Weights of a small GPT-style language model, trained from scratch on English Wikipedia: width 256, 13.9M parameters.
Each number is 500 + 25 x the weight over its row's rms, rounded and kept within 0 to 999. Layers, rows and columns count from 0. Numbers have three digits each. The size before them is the row's rms in percent of the matrix's.

# layer 3 attention value, 256x256, rms 0.0515, rows 118-127, columns 128-255
096:518460516503509474497476521514527516460491459529537487492499489525456532570509487475514536421500498469485499446540505494493481494471496516516477507481489542490483493495497469533539506497475504470509459489501497493505468500524455509530531512480496462513525534458465479495517549503500499477490510461555540514486465508521487441515512501548499510466508537497481524428482515520495495485495
096:481478544490512531508478484496431524517459503487505473464466473472538510504495497484467472515499491506512550521529517488495501552544492498513503531482464511490464494495466509488467544527500473497462479538507516515514446515467481493484483439484473460553471472519554487474509514463495546462518532516491546520575525497522518540503544496476488483512484486508504504524516481471521447505473
084:529461521504488513505484482485454521491495502508499541490479551472481498473464474548528504508486516468528482521527492511531517560485506430531561519495498480479468511496476524510497489532486503463475529508489546479496528517482484521522496487519520468519480480549512506511476476517527477539436513516502489512506513529486426495488480507494509501490538503528500466489525496502488528452513
084:521479509556512514501492480537514494508492473483529481507467500479555521488448536489479531489526489466538483535513545491488504529468531474475470491492466510494478517484500459464567535485452518550519507561512520503447468524467510477515452515504460479524467496468487509467486497518540497443517497513466492537545524498513467534485469517501511508482490541502521475453463477493498498457512
089:531517472509551519471481548521462524529457514523485515503518519514509516492516526492509519514465435484463484483524496467484514468510518518483499500521516483478544530512497509480458518503484486530502484511485467459521456478551519508469467499488517529473533494554492486502487441535477461468515493516483518413460491501512517518514475516528514512487550544514464531517463511489508522486475
091:481506521477491531530535486526520480490500490501474494525520521554488462465464485502498479458478496532469510486470488493413472463527457503502531518499479496485524484503474517483491472488459491551481474529483474481498513532488520488502464491482511492499489467488499519511527476491497490468494463484475548511500497522540490480494490485511508504469509446497499523501480494517492488482525
091:452463501510515472483493534488485522478522483543511452469496451483516510500492497505521518478474518510490474521530536464497513472542480491469507523501486530490473501522493486517514486490563490492488484503498508477489483513466475586536526532550502502460476482460491500508467479506465520511532495471515496494493532503488508513475517513518491504512476486519487525537482511496514475484500
097:508473509471464528500520461498486491543484481514496428508481499511486503497466480507476495527494480472535502494497529488527470491480501539464502547528536538507474511496492515523546467511493515541525463504492484479478513507502504477546519520542449522460459469537558496488515442506525540507521493470511450541524508499506498516458527526514498509522486506546467483516530489502511503468517
105:487437491449502426501500509478502484482540496517509508474505524563485506490499476470514470477504513503516500503481438540515505509439491516508533532498494476485505482548497476535521505488526453471501483494499510465527516552500439529498513513536551487478501535530446508489451473496483515495470509487479515512452485509465469478511515489504544517510458479507480522498517502533518506545505
089:530506519514494503495469438486522535527536527481486534468456482480468462512465497529506520561497490467516487464466502483546518502501502517536534494485582470518509512495537504585477504520553482447506526529499495538508552496518523492453507518514498529524484480521469514512462481546482483519476502518525489467483506507494461483505489518483458500484509465495491483513498479529510496498528
# layer 3 attention output (transposed), 256x256, rms 0.0503, rows 118-127, columns 128-255
098:498527529486507482566502482463468495502522509490481548496498503502493460470478461530502540498520492454496493509489486534478509460520516470513510514498527478468483484534519545517476477500513454462518444531458495511493467532475559533496488529484469493516453465497524470532517505500496512507467491493495497464512507504505481534506511467462536500503485508533493467523493538459487502494485
095:518515477453495541551494487500533528524513492499489488501469489537487517505523489477493525464519507482505469480480460488484524473478469508474532479518468496513499482497492505470520507469554499517527483496519497494494499505483504456519507466503536508505548534483466532493502535536471500482495431528496522551491472470469512502517488511542490486504487539492496490521509516520475530501509
086:484508504493469536474477536505523517513476544449507523489528503473495525494508509477459453499504487475482451459482504482502527482532471477505473511515487512531490484491471493520506490481461490523454485453522513495564471514520486549488510494463486520506517527487468585494558507537547472456550492522489449492520543501477502527503534514487507502518500483495491494486534505509504466471480
092:522501494454484453507528525473502541481512478520475485509473531518467460493524494478476523485476494448520476509479479521481514527487506536524536444539492440486514474497524531484494512503498489460505486467510474465505522490512478509505507475494493474494524493532481551482522487557488476465509516505535493511451472484503528535506531490515489472514472519516464495520489514497483504514528
097:505481523497457490490533475488550526502542471499477533511529489515524492552482493474500505528486512487555507508495489501452451484451513538479520539484493476471484502494485518510513462496522523480499508538496508534456493498537469495521467488524460468459455507522497516523452507477519522556514459503512471508514567504545483523544512476483494489498499505485543501466533513504537453499521
100:491556503492525468526543453528525499462501453428510474498442477532531495507472520504490462527520548519490503473454476481504476523498477523550510515542485499487514536511522474458509549487488521517555541509521477509517481493501499444499500519492485498475479476499494458474509485542503513486504498524549489494516521490513527508532471512465487543512451497479483532516499499561492479552550
095:508511557517484475515519544483520533476520529500501548544483531461523521469487457518517531484572476452523481447468482517507546514502501489524464527468528525507496492466496484512512482451515510477496497498532500472500498527487468505445482488504541473506489519502483527515525451526513488481512452573474511510522488477506475457480506463507478510493450495505505510499491515548503503470517
100:519528546511485516481482538521507557492476483477488462532453536508525452497525512496526495464501515484488524512464482520499521506512469511527485494474464506490527539506539531524476521494534538496506511478481443447513527470477479472476494488498526454519528526484496538507523537528463503517549472515483507515457504477498485495496492462511504515548482470480495511500445490541511441532495
109:477522559518505502520477506493459506520496521467523551476445488488508523468505494525516503540512480481455530466552485491539508483545476492500454520500525553506479498487510507499485482461493516501503472493547488466512510523461538525477511490486488547559472525455497489512526472478528464491499529522533516489533494489511497510492479447431515496452506470505519490550455502505504511474503
093:470482497470517527503478520487504459473435514532513504511474475524484539483536467496508468497512491528514575536504508501491529487515497465492456466504475519534472494512482467489517449490467488543490479502463522465539483478510497518492471482501533517518502559501484537484499539462482494486534499481504449501494524495536509488510507523527523514476537490520540501511527484485508447522458
# layer 3 attention query, 256x256, rms 0.0677, rows 128-172, columns 128-255
097:508496495468461497449477497517503540501459465451494538524477548498491511514488516446495478518487513537478508494482505530481488480522463529465494493500441464470525464486508478489524495485502518503519504511494485523489495448519531495499441514459517485479499484521467565474495439479492509489499499501490494494508567536525492487482499515511543485483477540500455534448519484455508503483501
084:515479527455505504515470469515508565510469495465478523510489516487483513464503539494494520486480526513443494471453482523471484543530474564508484509536483460509483515539502480505520513520507498490499497500485473509487507473492503504480461445470477506486545505533516485503496474494501488475498500530486502533504542524497478496478468518533483515455489495497470530501479483482511540549466
096:531487518441455476472485530488492542461459477490493521516491527492480486528483512493500482495480508541466483496492477528496486480518489555489472541492433458461538470503493495482517498503486501477528521489497496500498491472499513481498471528445528518512479491488500559463510487463514505488483501487490514473517581553489472514474493549517504481468508499497467505474516508460493477496503
092:529487490436451528455476474496497512501472480485513498517489520522498506536490496447484496465476507530483498467499469519486503482496493534489511526513459491458528481506501481482507552526501573476502493495507503507518497463516521488529448481483534541492515494465476548474531448481509521532458511460494540481524536514503456490463487526519519510507482525488442528473536488529511506494532
097:496552467474490534468461477520475477515501507491502508500469504508524487491481533470455512461505477520520545469475511529488469486498498535509497464525488493495584502556477503520454509519482528461523494515494507508497463497531522447538479479514507494521487465514470493482464485519514542532471495517528500454552487527512500512499496515485509494485470521500492505491495518489499501474514
097:460503499552514487545509502510507470482531500502492494496501496512525500458521489526512503504504486483533478529485534479518513506467501491549520496451488526541511524481516462505498470471475479501503477527478521547517487540482465503510529511545497506500452479507496437506497534486459499472558503518480510481454420483486501511514518461507485504547481526510495495509502541493507526514494
096:521501505440444486467456499497507549505471494505485482497487496484478493524520527478467490467478520540452517484532488544482511456501488511455478530513467492444498460501509500494542522552467479513504515489522459496504517423546508492483496516477517477508514492470494554469514471461498491542479497475488519518520578529535473498472480517503520505442508493473485538458531502482494522467498
100:500498502421489519472450497506470512490507491486512481533469501474522502537505505461471524486484476549503505470532496520498551473515485527493533523534483510472538499516498492516468518545461512514499487513518458509502489436527471483521490467478511505512552486449448520495514469507491499560463502472485547492520531500497492484500490491529512507517506514501484502471521519504512521459533
091:523488469490485490476495525468538468491475513483505543520513479463506508502491500510525521497539515465503484509501437481445489490523506469481531498516570487482477487501440486497513527523527535489484551524503495465541504508531540547522475504513504449498556526542532477515480529498488504528481496515474469496522469489497477500466506515498489498517489477521537520484522525490525489544481
090:516472532491486451520521511520506528535490469464463512487540488492483479549576525513527495468511548557476476488532493498557495515531495484522481527525498499492462514522494507470566524519491478494496498485524489497463524481494490480483488502486467503495496563494464482502501489491500468494461504481476494532505518478478546495491462468524547536541496487489458471509544513534505501503498
086:487496551507538520549529550510461517502507500509480503495513523531489473467535484518517533544541522543523503483481485459512493532506524487546518473481482484555497534533509509510475436469501471517484499497482513525489484498493471497512499485508473499502499500507488459484475569470479489496516505530508478481454437464478530486508511494523487498506470517504494485539507536485460448505487
104:498462522522475501555495548528542484533498497512474494491515487501505459498518467513486516480493482491508488505485528498497506518498536457463535510492520534525484547504529474552493450480480483503445498521517494511483511538472492494503501520494472530505532483513519462473497531469483490449517532557518492523448455468486495489506530495510503491513462502536490516487496508470468509518492
082:562493506484526497533503478476508540497500494504496483512516513494511490539586502495511557470474523560444437471504503464545527520511496493527532510528478486497510534534513518479546490533498489502477506500498507475495470446514492487499513537446493474478500507462499477486496498511509491509498506481476527505482528474484489518509497463538499499487474481513498461513523464530479465476491
107:529518490510516509476510506536497472510527512531518518501514493510536534514521499412480480499516548479485546440501501497508484495508485510461483520467499486493485483510513468478521552465538500502473534522520516520465521491509519446490550493485506522508498501515502515500462503510528447510516490494550490449516542518484516487528509552513523491432485470504471499486451506541489530542519
107:478519511482537471550502508514530501526509477513465480476501484486493460517554498520468535471483488536490466466515530515504514541494511460484510497507508526532480542523505518515517462511459513511481483502528501503466480478503473535503481528499474449504504508475484439488501524501476462447497515509498489562503482468504483524535486499526535507525482492490494497528511526513474501481514
086:489511493501515463560471488509533507544523479490490511489491509488505462567526498507485525445483530516464457482510483502501531515486479498499534512540508538491500550564484523515504481526475478536494506493522440517488505471499454520486514542505511468506504505502479449514522486464501471492477510525466500515461496485505510536499488491539487521524483467485464486517554521519482507474518
106:480499502522559522536527536504494479507499513521496493527504482498488458525514456487506516479508512463547532479502457480505453475505500499520516492475514496527479522491489513529468495492505491489522495495522543503501537508460443553489510508491491516509498518503503443522426539527504486492504508524470462490518469448459487476517475488508549461487523494497480440524476520503498471511534
091:476499530507475478501447501526469490526496535535501491500491489516529505504515500440494520490508475510492554489470464498471495541505508509536484485547538506503512547532528496546509530502530502451502489487491507526476485489509492511488502479495489564512499488522495537461523471458497496477488497524503519500506501508483497448522510505520509524479515506478495526508446503472533517526500
113:517490498500533513528488478522479512541532469506473504443461503522508491498464510508486518520484508488502500482537535533505567522544550523503522495481509484488447517537528505489524500513512530497448511489524482491487503453545497511457491486517490448462482484545520478487474506492500534529487496478474444496504516526473505509531503508487535520520486487514485500469523527499510551536523
089:488515483498531530509482543493479516522534517488572482501444516494517517516486486486430540499483475540478520460464496482449508510489489483507513543458505497524514520494539524529523510549504516481483507492524507486498454472517481489465548494516524553477526475467503515499500470458519494540478493487536499492480528484500481505506501521514490470462521459487541500490505486487498480522519
093:484548473478469530504531523473510493533521509491532491498522530474539521502539489492481519443517514510506512506475481518481514493474479480468466510513548470478518522527478477497497505569502512517486482564475522533513472500487535487531501526492488491530513476538540491511504480534469446505475484526486546479526490445474504482474504513511495501488513445514516499526497511513480454510473
103:456489501511497479499478532508487458510463500526485502443480488499528465473449492529493487519489519488529500510525516519512472502496480504478538484503415515516504517493491551511523500438483516506486517501481495483532508539524490517467537512487553489498479537491499516535503509498512543479515486519508513473510494554458463534512523487454500510494492492459485545486523489539479533511555
097:515506469475454477508513533477479511498505509445484508465494459510485501493487473533464525499495524475498516469544545534499538466496491481473444495439442505467492500504468513493532491504502501514475474495499483438512426475548527493492482505549546490521486479487449519508515511480525452512483485505521490557461507507473493481490508501518494489513515455490518503495499521520460512497516
094:549478485481459536490488503512535492496503521470505492529494460544478455473468528532527516524547486481493465480497453468495504486506534496487532486493545493465480512480456536502496544497492506498498512505490523471497494472486484536500464468481521478467518513487487515505470539487532530518497534525508494486497490526485503495483547505460449467504508493534506462508482510513493502544515
097:513496486452505514480480477518491541477546488475541484536545460506508496466521498450463479466528532528485497463475507467510510542528496505517448463508529475485525499490538477492491544509518523484484488497506531514536502484506536486533496487507480501525551505467479520451486515526488506510481508457520519470531486503520473490531508513519490507441485498491530486555444478474516479493473
103:503506467475514537490472453471492516455524515501524465445481520429467497493474489503513519503499459498533466504535543508516534513506502526514487479521500510497536492478548550503477493478469528512482482513477512482565464454521500555501465472504521469452508500499486453519517464550495534520489453495478536522532471476528507534512491493503500482529519476504518524516532533523513493486535
099:481474476511534496494469526491475479516545545478552436480496482555504482517453458471512513516508432508553471522520519511485519506524501539493521545506516481537489504542532505534498522511490549522489535488522447530494541466504515484488497510509507478515504500490473504479528495522530535515516498567482472466482447491519533519511505497509469501535506536513504481503541525482509491490535
099:463499488471523515503520493502508504514506479512494531497497521498575488498473519492463541442502551482496499483506493511480499492507484527494517516472537446495479489541477519520525518524522507494463529542521512500486476498509467494486520522502478435475550512549557533497543509507508482510484492509479513471520530480469480524476511590482511512513489453510492535482544480525508513504457
096:471486527448483487516495517478501516503495478507492479480507519457508495500478505532494545481497523492505483481466515489498548481481482536479458526507501484505555515515485533458562506526545541496499489535469493458500442486555512493506512499548494457483443461542508542499527501516506447499478503500456504477516503492492505478504475530488502491512480508525473527506536519490518503503525
092:512455499490500426505501532507527517502510514521481529482505513496513539480503475550488527517491515526442494455514498495555499502496482512537505509532474507514471485549483507506490548513509466495531488447473461510479550493468483479458527572511512475520464513467484486533491477500513577513482497528529508500470512525537464503520461480517495508510539525481482469525479508544493458493472
100:524484501502495499530465442503491512492499520524511501471458526444517496462493482511458456498488519521527515495505516501453494522487506500482529524487503487476501520500515468472516499547508511466518553549486493520521519493535490501512463506535458506487533418488539495481487482498542544555545514481466517446518514515521470488489522516467492495512472499490504500492503489495539502496476
103:551533497502528502503522483474500502485507495500511526471503457528522483530497499526511476475487508514525512499520521488471503533482493531524474502503468500485547498492550498507498493492464517485501475508487528444563515512526494530447541528481467501468518495504508478524467551537504557506481455481474496499514483482477526517498501483503510502525514491482489494508521455533532531519494
091:482530521523490502533465498496499542508496521489480468498456521458516481471475497539528482487531521496522510479459481496511485511498509517538500484453473477525525511514529471507496489488490529481475533519491485535497515487479494466520534492477454484485473513479508492533526497544520484489536514499499499464492500561464477514492501454510474522501455506518546503508474524512503536511503
092:468513541538522515550518496500508488508490509523464461518513465467490490467531484571525511510516530479493479529514499454491499525531512460519463499478494472513450543480503503498474482503512476490484511509504481491470471497453477487485516529499479510562457515486528458518492572500512456517502512494529486509467467475476491500518512482508493488519502480503544456546473499515480487523478
093:468485493534525488532449525529496491521536520494489472488490499517507500502491475492503536486493497503511484496484518440527525535486498496500520485455476522562513535517519447560484510502462505488482518546522522534484499535496469497559532491548482485482532469517470450490498509535474480480560507509476490490486441486470491497521501478562480509510463516541488511514468510515525530508484
082:486508514486531500540463507552496551538512493500510520493473497502509476501496486471493541450483486550501495464491505469473527539495487548510522474482503473555528545532505475509513520528500508512469487528490485517517512483523459498516499483488481479476535481538466438498493503495491472468512491530472474493528468503493487491512488505575479530517473490496462523475485509487505514500492
097:547475488469470468490480518498517546482495484505470525509473505494490491534469523510538485483474520517464484496495463520513506483489483558487514513509489462488498483531497494484543526513497498518509510475494492512497510483478523503468507515440528456489494531528495505483478487493540478501490510492466545538496551508513456535468498506508480518465498521455452546487535471487493508529493
092:490489504569512501479546501489449434471483527501509484503508479514505511494460485532517479542531460471531514540513520454490463492490525473520521488504545508516456480461497526510479481471518487499491527465505488491511481512481503504479523469529489515498477494540565500528485524522517481530494520512521472513489500504518512480517524459434485490521525501517536500499513506531521496494506
088:515496513485493494532496519518530524502500497505418498516515505464467482507542496499519519494489523533458475520504479489534513507509474484515505516473462497525454521481516478505542494551477469519463487498512476514487513507504460541496484525471475463527509554475490449491503529458502455459506540501494509513473508497450508512485484498522530489499501492493480488518512529482461512490494
085:524495517488528455537501507520499520539502499481487484480509493495481476540511490500478522473498515535496479486508527450493504538517492499506540521495513481578480532511516491512522499548503500516456518465493450515474523467495457501537505509454452470483510519558470451469496502517498453478507504530472504538470510460507523508529491472564508522501490510484474525473512531517484519468487
105:466521501481516489512457464509508514500497437481487489521495521450526478483520508512503514449454515454487464453482499536469516511519504505461535500524540508444514529511525528497534496531522544494508495500513480470513502496512548509497500496498483507493475490551474495473490492500486482496472516462488586489538537472468479506482483533513506479497509468496471497470516495551471499487518
092:457489510549553503523533493453479524494503521485497509502508475530476479492464474520531485531496469499527484515501499449474503532486473524515479537456495483542473516529511488521478480501485515548512467479501496499518514530505496548494514497511470507516494514488496477509502535513491512437524471516524466519452483477489488520520514496498463519520504517466515466525504495440504482514486
085:496479495535475509487481479486477470486507502509529472470468510539480513489420457505493494550507457467549516536484474514486522494510562523499510495500495501504521495506487500532470481478521529476530485490479477490543486562513503479528486481530514524483456481504524557520515496487503562515479472514526477492480443513517509487491534492462471491516490516506543526486481480495537497514523
085:511511497544472538457526511489473468486485520520498532469512490500523562507457513502507491530531474472492548513476521457502502513518535463491483472494526509503512470501496471503471499462545492481448502488479514479511488550500539476469492455517547547492505486559530524515513495488506503515502464505518494515473507508504523454516492521473479505506501479531506544486474479468510515545514
095:486472497496541504561510532539518508541497493521477521449507493486548482486521506497517537477515483514505492462516530476504484537540502471511500522475503519548472547539508498505477460533507493523446510504505477518460499488495477525489492500508469505501509513509484433504484520501486465484504520540464502547477465459471525510532492494552516510543488513514469492512509522476474519517509
# layer 3 attention key, 256x256, rms 0.0634, rows 128-171, columns 128-255
095:481517442511492502452523489459497485476482503503500548499579525463511489506535530459482467493485513500490482527532470518493496447511481531504514532458522507488519442518484489447472514493506499537470503503485499523542541524487504564543511529501506485493540489509482541502471488508544488499477481452488540441500476478496526508478494511446514495524490472487485530469546528500487541452497
087:489522456490478470443517522450477471470488482483506504526534497513469488505463474483464421504504549480538520509489493515510514448486480483525507491522499523466528445504488524455484502473520522511536484522532508509539528555463530519536464509514563508496481487485482534500504484509496536498496493473512500457552510503525512460479507514436535474489498485491512491492519491479481501489525
091:524525452504484512440527483474512456504492493530494545481556516494517485509485507516498483509515532477507480516507445517502490469538463514458518503487465527496521452466528479471514510486489530532530519519498511539538543500521541553523458505508500517510499483513487497517461503507545531473488504513492526470523491487547513533510511512427517497514485470467487518469515545475495519465524
090:532510471505476441401497497456508483500491490525480533506534513505501478516481504513500438515528508494519508503527487498501497446493472500468496506501491500490485456445473482499516478477477498518524526504529519506532517491508533548523470522500542485503496465505498526485473499506487499477486507494475506463515498524499512493506488531430539490496483501468465524470499548469509509472501
104:485544477501534482516512471481517483516509481495522490488565507478526462479500469471496531501485494509515482504525461459464504489495447497516488479509520506493477514446524540470524490539512483511497511534519492494535541506509490532509520484548464459483468513521496476501525479456484502504456511516507470510497440475479492505490470483468544524534480465509518494517486562511516505449525
095:475509534499487529599490517562517534542498508485531480481442502503477523518500495502509540498474509490471538494504534474503494525514526467519493491497541470500486547505519499504465486530543480480498464474487483484466459532483443465434534488480468504495488534484524487502529506487501456532526515504543500514489530498497492499482498464533487507498543469519551494526472449527509484526529
090:508466457482504493407481508438517477438493515527476503465562498517478492494494522497479484487535481484518476499485493513549512500488473511506524472514465527489514425503488493494499494460448535510521518516496512531502517496508513525501484539495510456485517471516499537497471478537471557466484517473470515487523485535520446525501501511459480502504470491481483533505527480481517532485506
113:478485463507495484484516484479521450505524519502499486459551481526487521495478493524520501492506486471518491520501512503483519514483488462502514454522500496515484448474493487494461482485478500506502543535487535510511480486541505501492512484542515471509468485506521519496504480536447495478506525514491497501504457533512474515520532498471485504460484520518519521542491502487497479472523
100:587488511485479476477521494499485459494511501514498476490522462528533558504504489478512460500552493493506518547529508445526474490473467494476493510506458451533479456478497459504467489514501503503460504510540530476504496497499527473544496436513531525517513512473533466482475537538512477494447513531465459517473508525484489528523525507489547494486459529510513479483427487491450478477474
105:566480491484481521492519523518508521515466506509491498542458535482476507534497504523504457536473502509493494480482515492536512491484517514516562559487509480507509517514544494511460497492521516520502514504508519540521499467466473480513523524472561522491533500489506470481476522514511503504542474486501550479476527489501469490486470531517480480496517474506471490487541469516473500562511
078:452522532509529528595536517537486498540460491510531534516436505481518491527501498530500519516474507474485477527508496487490513499511543506515486537506518500497489582507536509481511500514536485483491468497485497493516473546482475476480491516473477532463509538494530514522533506480525521517478482506532505508467525477495522516501480487530475476500538478523516449493500491523501486544495
080:488540540513516530603521496541495487544494480494503500504444511489511484524478509537517505527458490516446478500476497499504508523523546495487536475488503518507498585520519505481499510492506519462455513478500497489507503523483483521515481504501524528492492549501494473500531502460529495522511511553482504491488548484494523498492515473537512502488525484508499468468501487522490544552489
116:485484488491534498572528529566513513545511475489490497518425481468512542522476469495512482513463544493535526475502531470505506515515545506469507566473495480511476560551518478510508488519481473502511529486495471489486515494524487467514495485514478523478522512486468445496499495487495483474527492528512504489487510487491511513494482503548500512501498470505476477510484486530469533525489
092:483471501482500467452478474456505493437502523494503474544516489498505509442515499489526493493498461484513476501506483541478521492485473496505500477523506503478512484482527561514471498460503514515493533500482500521546484502496511500517499534492477481506479500515488556507488492502505528501483548475473533492488506511524516537470480502461466475524488519507525543511528466472497478492504
078:507507504497515522581515508489495572505462501515519529517441509489492511535489491536505489514464493521470537499499518521487508506513512496528490503493480519490503577520537511472474511509542495492503488504469508487480499501472478502478492514454522494486516513494513457489540493492537514498498450515528508513461541477484504467467499478507477477488530489523499464498505471518494488557506
112:473493510498508501618501538565509524558481479511495507498455468502498471511518517508496529522461523507505488484493516477484504538504511487500520539475495474521470591539519482512487489519509506481491494497508488492471507517495462473486480475513516525496503524487500432479511509470506473509518497522499503534476507494489494489513513498561500532498500501530490483488482486549472502550505
093:536519549483525539575519500499481489533465498489491525518460499516547471492475500490511522507517436509531498560487478490465501500500500501500496504484490494509509521485489516502468512498551537493476492491499516510529463512460486495497489477493506514512470523550514471482515498507515490517481514522543454516455500513522556477497537492508512513498544531460536490475482501495486435525519
097:485518524544516498505487483526493427489523490484476511504494544444502475483505529522515542477486480520484446497507491495501556507476542448490507469511526469497507501509471506444531468482478507525480523512491479463514457496506513522453523538528499468531492500488473530506490478469492495509488494484522536504490498488529533506491485505510440485516521485542530479500510543516510473461488
078:476465508489496461479477560462492486485481503547468485545533510491506490487493493489499463495480523506494498525475495569490513540508484516528498531540483504444518532494518516508497513501503495495488493495509519523473563505471443476484498517460534497493526513495493513506515492463500513535494508523522559477486536491507468509476498538514424477522516497484511487479520491492486467534563
096:423521493515523471515532521494466486479469476474483596511520532481480478515491507522516504527467477521487463494543534504512559489500533494531482499483504529437494474501505498476507488477506491500549478450472493505499498520511515505458459558521501492512520503477486517524520483473510531502466480510525508505478499474519540494504513529482458477518513534491514506490537511470523473492453
098:475519508524521491526510449537466527502485510510519499515475499479551490477580492504535487520539446515482517519543503486464500505527470519512503474451546515512530463500489539503465467487510526491509469496493519484501471501515483536500495490504539490534484492488502502495518515487531501483488511480528452521484501484474477561526507498500512480547547473483522501516469482520492471521495
093:518477455539484505507494509474542499520491509493499496488524504513464484517461496508474491496499520489501452475490548522504458512514520479507474507517508481508515488512483496479501539505520468526495552528537527484490548516509530498483495470490500499496471538509511504478513453540488484549510500520517464509504496513544535475494526483504499524431459543560530488522469500521520490491506
095:481471499526513457474499438488467473438458474541496462489528490511495539518511500524505438484487492541520523544497514537521476522535493471523525487490510528493528509496508495550534502500477482482476531527483507562471568476485479509500461469485499491494496493523515495539533518483484550510545494532489525497494518518493511526483453516499512541520523469483487521493540460472452488496515
105:509525505465543489494484498513495471542527458513471520500493506522531514491474479512518516527466532476510510515512517481500505490541494526512495517537501532509433489505527455518509528493522496455482529467513524524523506533548531483523472480523532507507549483493503482465512504497500456518501514510493499490506503487487558494529490492528499530460478537483461520476483550456469458509497
093:511520540480511470495487490512502513502498467468516485518501519416534496468517492497516504497493496499479515485492513517471536474476478481512501490510513498533520503486504493495526473544464517553474521478494508467497488534522539494469505491525462488496538486512486498514495517485479449508507484479499496497439496490478544552494471484544478476493482503491494499519442480525476502481483
106:504483483481509535494505544454513484492529487498528492499501493491523471503519501503491514506523499491488535493501519481512464539492486477549468526494527492507502481487472499522465517500498461480524463522492540445474518548488475484446480529484527477548500482510521491479477529511481473481483480492517469528473493493475490459485497492477489514507475526501503493562446502519520474563541
101:464543533516504462501495507447495478516502479512489476514548477469493489483496514514501511498494483495485513443523498448524517499486471499550467467514506503508495554500458534538468479505488446516497483464539540473537484509489473536488531501508494547513552550471504549504503515461453497570459474469499481540485474469501504467531550496481481507507531509491552504509442457493534516509489
098:496494464489469453494484481500458518463513493529506480527483503551503514455509508433489508522484509557518512490518473528493495526505503516528476508535489530458502482528557535504477473513532501487500499508510456507512490467503543474489514504529532528508497538477475491477448489485518495483527482509492512483514531484552458539519517510508464508490499497480485521511534522488504509507499
095:483515457517564474471482499481462551474511536512511508488518497519484504509530499490446465489488476534498522513550537492515483513485478486553483489505511466513500441515475529524501466546516490514503432430517568489481513496471492481466527510491501472530495510507522494485509500497501491524476483455479528521527499501505509517505477496482472446531535456480536482511519474527523465461510
100:472491485506443501501479469510496520456471500507467475515494476509495551521531517481474492483520496511506484526483499484513473438502521538474499496468494514504485490490432519516472505483504521564464471513475497493530484503516501548494534467509560533490471515498509455526502549498540513487513512485511494516481488519461469472468481488513492512536514552539478484509498441443543467461489
098:488546466489538513468465526524490462511533528488495516464527527542507489495488537497514486516471489520477508512501516494497454483505496523492508420515519488483500493483500463527484494489480498476475463465489531493489517573489526468493508556485513478493511508502492518499530482490457467480488481508474477496492495510513497530510514510498465504460494516487473502486490478435501533526568
096:508472488464521482463493538462469491504498485466483508499498509458547518476471486473463525554544489483497493523531544472485485550458526483466455531482517484480497472500535472453478495519543500515480491516495509517488532540467533494536522466505484494514477521474471467508514458499499449470507507494508492483500512517529528492475516521538492514509526507469514475528495488512474494529498
086:557513508524499511476523510517510507534436492508501520534486552455483482492488514521494440519498519507494501481476503505500484441517507541496521513472467501466504484479521484445501497481469551511526477510506485542534539508479527533461456509472516516525506493481483548464476492496533489514491484479500511462508575518502501499484503486483520473512517502465464506405500495472465525555489
088:524491507478510498521451532533509523524487498482515487502432515529489527509495503510500502507486494510478503513495516533522504531484536521491545495526489484515526525549545515524506496517489528480481497501483499478465492489476499474507526474533527524488490512473510479487504466473489531477555506507506530548502517544487513542501491492595467494462476543490523498492522492515468523543482
099:490509560494476524478494507473494535505445502493509523488444528504474496498461502553537481522515503496488527493494512506492481467520513485500499481523468484464503500478538500449509516486547504474533490503475462509507473450474506485465483528444531526477475508489518581506524462458519532484471499475524488502507571545535491466487459500480474485496536529495493475472524492485505493545515
084:507507492516470503492506521495501521502479517453535492532467526517476508508503506503498458505497498488524550505481533528457501523473493420523490497537499497466520479529531526474485543478540504473486496548487496483504489471482506477503503543491570538482483460491497528470548456513463490534527485454498494517497523532515466477468485527490493479466496523493498492463516487535489496524491
092:537499455471466509473487488465495507505509512457467482483504464462481480464504483459478455495515537513539521490487494513535485456498471527521469513525477534487540474521503482509462515544485535480495476522517489559507502517472519548498508507517484522507513524513457457497478494537513533482512490520524503517540504515528464511494530515498506483474503554476511507509486513511475532497510
087:482511455506464490535497502504530515502517482515491518501524532547501480554500527505479544498492504505488463507521472523489502512488493556452466509465484506504568523503472476508531493522484470534471467479541533514522518524486477503547481478509473495514469517474478457519501535504513536536485532535490489494506436486520488481515518501522507535476490492509527521513478523520527495457483
097:500491531476499528521513511541538516500481525518530473492446464525446523517488480525498498510493491471465551466470532490513489495527509487497494529541511506482478526494502501550487495507470514498517500470484491502488460448514483446466500495493519564482519446519505520503534477509477491490509518499498545506482570524464483506505519510529495503485514493492488510473537460492498502527515
092:478461510506514528586524523542509525531500486519542493522461472511490488515498516530499492517473480519483505496495510486496522527512549512505510519502487494510501577519496510496480496508492477514489475478490540497495453507481468451480523492480484536500542539489496462496514521472518484505506489513511492538491502460468497507500486492556471495521508476482521466515510459524512507566475
102:507426504541536515523514505511502511562523504517525452489513458536507458475499500494526499507473518495520494497478480550512455521522472492488459554522506501544507490529508492469491477511509475493505522515505469495458511505511502503497478519514530470473564502489519417479490489496494488487528512512473490533456526497516522501501475476554496476476478493469490555524527504505485505527512
102:537490515502516496541494503545472538534479438497494513512461520508480506524498514493473523496499523507474516476496496516520508508505525489495482545495498508496481541528508481489576525529580478503470473491494474488489507540467465494527467456486479543501516529511464467517516504461524512524521498514517505499498505470514518469498498502531501474509517516485481439502523504544502529546469
108:479549499495498489465479533461466467502519492478484543513560517488501482526532532527497480474520510513542482526496500477508478477494479481522467450501495488498497450453474499468526498516497466496507489500525539474509475564513488544482488524497514486509499492506492522503505509513493492537458496513479465485533464517515492483505534500455517509485498518494505498480494557476546478436490
099:538495488504493499437511505435492477420492534512477501537540520479479471432523531491507474513542505494511464547501469532517478467480471465503499487488465499482480459493505508506522504472474514493515499504511518521509516500492530548556491516494486470520479507499504537502474495503515522477490517489506526490542476513527487537511501499463533482513450511522516484488535537495512487438485